Weights of a small transformer language model: 10 layers, 104M tokens.
Each number is 500 + 40 x the weight over the matrix's rms, rounded and kept within 0 to 999. Layers, rows and columns count from 0. Numbers have three digits each.

# layer 3 MLP up, 896x224, rms 0.161, rows 207-302, columns 160-191
618526469554535477485534495513515563481515490500590528528497474467523513537512471433495547486524
468474493509545498475444571591489602471521508469493465563532483513501556555453499498462497520512
468580519499507496479498516580517524505457489479497501480548518537405535474457439570479489444398
480455498520558504457524523444557561514514544466487514490458490631479524465520485534466496487546
476484557506617513430476500531494522481507472506482520490460483479504542533456529487521502549472
498543493456472410544527442512529558480518460462474445507544549503541497601515519512414519522501
436555484503567524535498502456490485584458536536514455446507515492510505521536510480504489495502
491532549441463465486562511501560474497492484465578503590567470516477533498509521520518502569481
490445579535489443462534510436506468454513540502447484472518455439476529481425568497537539466494
550479515490499411468496525542484531505415502488569508508535544482446537519562548431499503502531
479446428503440565526599513471470534425453586495577513403417504510440590498591487529534453453510
467525520500477487507521538577519510505466514484437526487489433490452549463539570482473472473463
472425492522507550445480523444487457470432499490473531510478508550402566502567520479449505513505
558503545508520475560504487442480513484548555560563460530546522467522459577475535442519484431501
502471527508442527469502539549465516509508542418442521498577537452442467577467484537534506425487
541510472556432398554501508423465529530493447503433410499534476559473497476475544506513502499494
484472497469529462497455545565531505547482480535504492526477512525459533460433422552507516529497
489521563515539569488480483530493500501537478482523513508540541454504539515545503483544460433440
508511555491414497499476413402500501444435537537424486505513514507499506493519484542432521500524
525531459506500503534499471525407519519491454499491500517521505440483503456503543504593549457463
524458524541482517510549532498505484479523602417517479561384464481475587462397450490506495493506
462482498572528510539491440524527503525481499487538554472498508477473467549558525510479578504584
460443546507526508547456551524477545540449451441464506487512524569538499540518535477519537474480
496483588506514521472467513517519560441499480498441495511539427581386506542484481457447541479455
485431553525526479561503501503476504494517518556478362472513462409396447521476530456485493424402
514493483483463456479512528477494515484469462463503535524564546469439475488522440522531453504531
507473523441501510499538455494543421500481501481435532472549515482474435457527502515501514599515
510461520473428522558551505560433553524526518488502485490545515462577572487609494517435581512518
534509544402560496531477543463548517482509500543492550481535518548463465475486490524480564548535
428565537471495538520439465518461499454497529539519440462509565550512424509515477536515558495477
451597539516474478572477522533520491566475485417471493507524540502524558551442527501507526537482
459548503486558516433514496502397575489453428531491468557503541560425530503575436536457501453482
549554528582485424407578502436443420459495594507519563515463504540508463448501443479527545467493
433612532451520508533549483523553559466508534556461502514514547588451487480551502557486536534441
568514479554570485465500569484478503453521548534565512505510588538585550526476453506533489517500
495609488509589490470535390572509507527533565562468475484508469521573493507564435565483465534440
437475489498501550483478543478452515495466482521553469510450518512491452472534529445539391558463
606535540482430563461528548541539522514549479477562496524525440501536469504443510458504463565561
548461451430540490457513604483538472506438493486476457541454511494557493503506435562459524498451
430467550503464485550555489527535478545465510421499525483473540508498543488549537512523535558476
499455598545448554459489551535454462508464552479557425473545526510510555570526533544561548521491
487502481494550510471567487497509478497506542566487562437511460511484465435462543393484503516543
564537541501417476552512417528544532544527516464495467528515523491441482423543515454469499497563
554524487524479520521441479397532490535428532438546499562503548583471510502488577456490533543526
475496493419447482540473500490524464493453456447531501477443394461498465467463539511490513520396
549535487467494479568535501464458442510523423485414520501445560560530495551445546512613478489482
590441509568428523412481473528455495540519495488552517499498482493477515482524484520488508506541
541466554414531467454549548489503463522555491443480617470536413454478493500489512490468557525503
465515572523571486441533517548406476581490447483436488496504445508440511459524515525527548507601
578531518518514562492528534582441467446494489489435494523447449467467564456522437445553469480490
477526539559531503462484548454523517497523408424504441517470505525476569440484511404554512453553
485527497548494495535510485482515568516483524481486463473515547493446558475518495494453517545434
513443493521487490434486525450472560550453507456496500455397424478511477542500539517489583507522
485541495460452506501508442508541477503463536527555543517508493427442492500526509450515522510464
489450486475451486498561506487557532564438490572516524550466511489461520505486509556578508497504
463490525473535576599515519514487439483566550498508481438550526472549515464461442518478501409545
534495524523507496496535552548549506510550475493504511487471479560513528583557589421470492558468
486476464458485559599520468537481444550513492487486488438525434479495485495566485543472511455480
533576523530517457490554487545507549521545523547480476547452498430516458490501457439521574511514
461476563439435434543553421487455459495485497456450524493514502488457516491517586447547509449482
550640465555564507482503504468457505512490561510465520492564504545440472561521469498441490475563
542502417479508484434562557506549537440517534473429437514473456450551494534499505433486522449521
468574472524524532491489536488476495496511499478478449457449417504539507481506484470507459565552
523532532519490516527480468534507447537543472581525520545509543535424469572494402575524528558490
499509463503482493410431479463507517511469542498496517458509455447478488473455513528477583504455
545476546419451501511419580528535492475600501492449491486563526554561484567492503547487507546463
432525496477453518458522494500560508514449502497562494472568441457530540504480513514550449484518
515566553551440453525542483473476437502528493519487506514553535426556511468567549531498537480508
472490532497519490517364503501442468550477529480566520552455505483456516476516528478474501490549
482472481470429480483551551521538472474454532507511545499536519575426473502470547491436524494500
527532493498468496513499547520449448475469516560508505596518519529542528495487513571448449511474
445513469505479486437580526505464530528514541455466453419485460463454493500433474477545535488501
474437417468523552533471487514576468540412480495486451482507484477546458519479539461487467503418
499563529498499472538527527528437487472552527477423534477548459496512502532485435512499559407550
536457532470508550440504497492502609526443552516497506461517580531487450434528538577512485477467
463510481495609473477549526504442461503519488473438534498487532506468516493479507515544490342515
490492559513506449506525453539560481574443451519459460477464435492538520465536472437474540518527
467512460465557488428425491508541522499489497525451402536485556478526492446522500545478519583499
547518446542449473411532452528521575525527463547569412552468512506556543551443483491501535440535
495418498461517462571461540484474433592521562459476435477525471502518523506490507496534485547487
524504544557528556510513510473542485475494539522495549459487527522484496564595524530520477450483
497492459521555485521405471501515512488482488536520480453531461527452455411500582475551570452483
546507504600452491437440458445521491553581582536498566557463496476546508501541475562494517515536
496608555441576513554537518541485473504493453512520567429481525528546493558552473484522502453544
479489447389495474527498469530444482482438521473542500500482544483567480461462465503440480548490
483493457581573539549543512471507489568461498499427494558488528590467537499467516495486564537506
495505498502539473504461485455527576431522542460524564507440510480452536549546525502556518429495
573490459547524506564528460569501474563512558457530550576571610529513475549552513437442456493506
550497491508482530469390493478516475446498518548513482496527537537449488421471492474517556526501
510517486518499475485530493476525493471451555443504440490501536528431497518538469441473516511507
532537498570494520531538506506491499491466387491511522532475455506434498530480517549492509484421
457528507551474485497520473534474543465532461445421453426470451503481474470399566546539568469510
458475516517509454600524506470499457455508506485500489450501522507539481545468439559540529491521
512600464476510467468427447523457510444447555497486540468503512498405440457459445471568515448565
530493420501484463552509471478551438547545547500460531591459557526492560445523511479467485507473
448473438487423483568461566488576433457511462505439445567522483539416537516483465564452503545536
# layer 3 MLP down (transposed), 896x224, rms 0.0455, rows 207-302, columns 160-191
470516480555518510492481492530515519514467497533508440482477515538506513473533520538501504589486
591480462430514482471552491486580517465530514514512448408497523480460498445501460539502500531411
504479536520503529496534512488514526496504518483507505509501523472559529500565543442472514559573
473493513451515533543513507551444472471489501501494493492574539423528493557472444523576507456451
474511510487432445466489565487514489503493544536484553481512482499479432483528444566472527466556
493527494512499545477440510497522442473454561545504552499498554461470491467481504485549492436488
554478515502461500558462466526495488453561513468550543556537522461541463515536490537508523500476
440484450506481496495445520445448481466487491552510505435461585517496491475480481475427511471556
450514450508549512552515437547540585551453440434540494504502498501527459423496465485438448520598
519513475481475555494493570497528486504574429538499506508482397498544495466425465520487509524436
493574525450533476503424561513514530531562424496475487512529482598472417460453561517530540517480
515538536498476475524512459417527454458521531526527523490538493507558530545497488526498528560531
558486499459436486448490455530575505581497555416522483516469448480487461497444461491558502481529
441538509461556527480510523529455512519447513444404561479587423580477538444564453480484556559514
487504482499548453557494495467493454429545538562479548491584498566480450509551445523477487551556
508497464501624497446497520540534469466531505499549546455475533463484511485500520513486509500509
494491529486537454473536413515561540617535472504499494501564464517410546516479471508446519491482
549453441513467443552507493512472431471481527539532491511506503478483518484554521526434523522545
506531446470535516470535548572527458566508483466528529532511493513520534487467536516540533482514
527530534502452490500560506480512484505483534536495494468533482536536483495535472530483473533523
531515518401573510470536464459443499533525420566509508423633559598525419508527559490513527546490
463531495444472471499491480465489537520469464483543497569470521453532513494531535398508500536496
516536543541524513465527549472491456538491580508499522534512494459513526469557433503463446514487
487499482484495497480458446465461501472479506436558495471548551493529517547455497484586448518506
505568459491511529463447480529513478516427556520515563578481486534496562469543505561545479607603
493487540510493521530524548474446507506516482451463494466428475540530511447504549446451514498487
495531456532480500489456546555480574529486530499496490504473463472511498493473503531430488439535
518510490500585446451458497450573478513469503504530460513425475560517465576465524528511489471522
496500585591485517480565502575434465552501517542466488508455486441486544507514537462541441469469
527483476509501580535490548496514511503479500457485520513580491513454605480503528474489518453498
446520480485459455465489436520491458581521473491544546452482491482452417559608491517559525560492
544478528497458447539496502502549465555485540490434515481521453432548457463437524443519500580505
433527505401531586502440492579527559512552462496436472498512506485467507520440547440495415490549
541429502509522431433462557454491477482465489519527548508514469501521452471474421478434533480551
437475518438489504491490423485513509522503455535460435571490519484475449499526471500512515507529
504435468501448425559447590404513515508507365476507541493498554441425508489459504447525494473555
578443497493523472566525500528506544487556557491478624455478502476544546532475460546428561483525
526442497455555506570490506481487461501497561525481503472501512516505502510503579575509507496492
462534589514509532580493491502480491490582523472505554473564495546474497494519579439554543499533
493591494517527482459439484484509517488549497490480538518481482554494499542457465490470477449537
468511485443523460521538422470555544470499483523464585515457509515503443446467482467487420457492
505504541509483454522505556490512573503469434447509514514429522527488522549581420578504538509490
488460453447556509534418545417504507487526526511538494498476516550481542481512462487490513458498
470466513493495500470502504621507528532547430554490494472511471456514485551458433524499548496450
521528498528515535511454476444504561531574550541486476524505603536523550515548445540511516506558
517396569558553455467445509479566564474471612518538509504562472438475524484476542442448471472498
429479449492605467492470497464555498486471474489451516553436530523559449496458558505489542556452
502560483562451479521500429519482550554437504608476425529550565506548500458539497528532458518497
469473465495454462474469482507542518463520512513573555442474599494491496564466570500453475508467
494474506507445523520465433445535473512532496521503473480514515432528499464499536577487542544487
481471464454511465603518461505489464543471548535460559537477496466518481601510571539458490532467
525504569419476464435406508507462445548552480601530476478456482482481567487489532562465487500522
511567520471551518593570494603532480521480529507490525515536573489456542501523506464520495474515
478514551490547466502495552448457498490507495479440492445532495550467499522456505562480541497481
527541561517486475491557470506438498475576529477484441502500474479508541495470530584432484434501
531516516496513425422507493467462575533414453542485515454509475527533466582556546497538514546430
462533496519465526483480502457423567513459519579446471502565463459519514487437433596484500474497
509534513537494477442468518499528526524423493505497497503467555525465481517489487423466510506532
518536507476400505473410510436494443530541465464490560489576457505525477475533533533497495450458
514540441544554566530480533531509504483469551519572382538475464528504491489413486525513495541487
465479495462477544504537487473529505480463454442584522467484491478532506417532579497514469573474
506473580545502507545469447466484486548498429488552528521493586565496516514552513495512499529527
472410476476480532508454530503429413488504531464444514516478529561393492481529465560514509439496
505482492518481516478562582488541476469550494478445472466501489461615472466541570459449528445435
528504546508565492556605549521517530495539457525506484532469561566558516505505462518525443522550
422460439456508460503579495521534489501417437435495446571518561485549442507494498436496490493552
560536522537569572574458522551505446477580554422510516491487550527479475508482468415469485430494
476463477459488536552523477534500512517442507522431467509466491528429467556452486497509462518538
546483474510434527517569512520515516405490461560483515427498555549519457438564488553523557488457
508472448464468453579579514467467492534558392452533476402515538529506480526524501537506523560506
553451509467533499526485503478571506494485508521534533375540493484469449550469500453549528481558
523476554564518532521420522493516454523481437506511489590527483519500467522586492555516455498528
533543565551508456442517490482515545506546522479476489490466461519464510513524517522512498495589
518491486567500510495485431466609507476554523458559481502444468479550514496439525451562515576498
490476469542477438473456534542552516509473456456514504493477421489512487524463467480496500456555
585534515546468576477472433426504486570537559524527445467481476527514466506493485518431483575482
448502467503500551501442542471426464502510503518532481537543545505458514537489515554491495514515
553518538478502506512570518488467513556508523467555591514542419580531492501483521485576515454525
544536525596500399493535493515522475511543522450494521510569579459472491477492537506438481509511
497467476564505520473507415481469512492507560577498570515528477511463502484462492460477468472504
475548444512480513515481451521481469518541552545529441600518445470504490476401469555470539534476
542454539551413521539578429442432424546407509404504531532485534508536509477514424528429472534487
463558464466538530521626547534542450391486464467524466482481492533481541455529522482514518465441
509405509586442474450492469482492555564506551478531414559537485449474499424508476476485480543478
466546524619505518471511489500515480552527569569510445495480435568488560571502527530504541466503
561524537522472540435451477487477486434573562483559502507542572404531468492464486491473474395480
541487503479496473513536507498521435538492424556477460522520494558526428495463535522472473558465
455514526481528458447441558461516469437471446523511411453472468460472485463470505493513457487466
481492499490485528465516449581478498539445543496530485551486485486489582583483397484542480443538
533479522527460509544500565454542494502528524447488525454478504463509413528536567501546460453452
522486546514497517464482493499508513549476620515477512476607507534520463493528540494512476495539
546482515488467543473478564513515415503496483566557505588497495514584503534469415469519467514485
551529489462499591435469491557523494496501529518510518599482493491429476474489504452488472518500
474446580519520530559494553454493538496506443494526521493538449508521508544565557539436493493426
534543584479485533453474549525476557470471471496530477445598485452438451437554507470484491474535
516499591461578456435492403531516579532462506545571499437564560490521564445513501444517503494494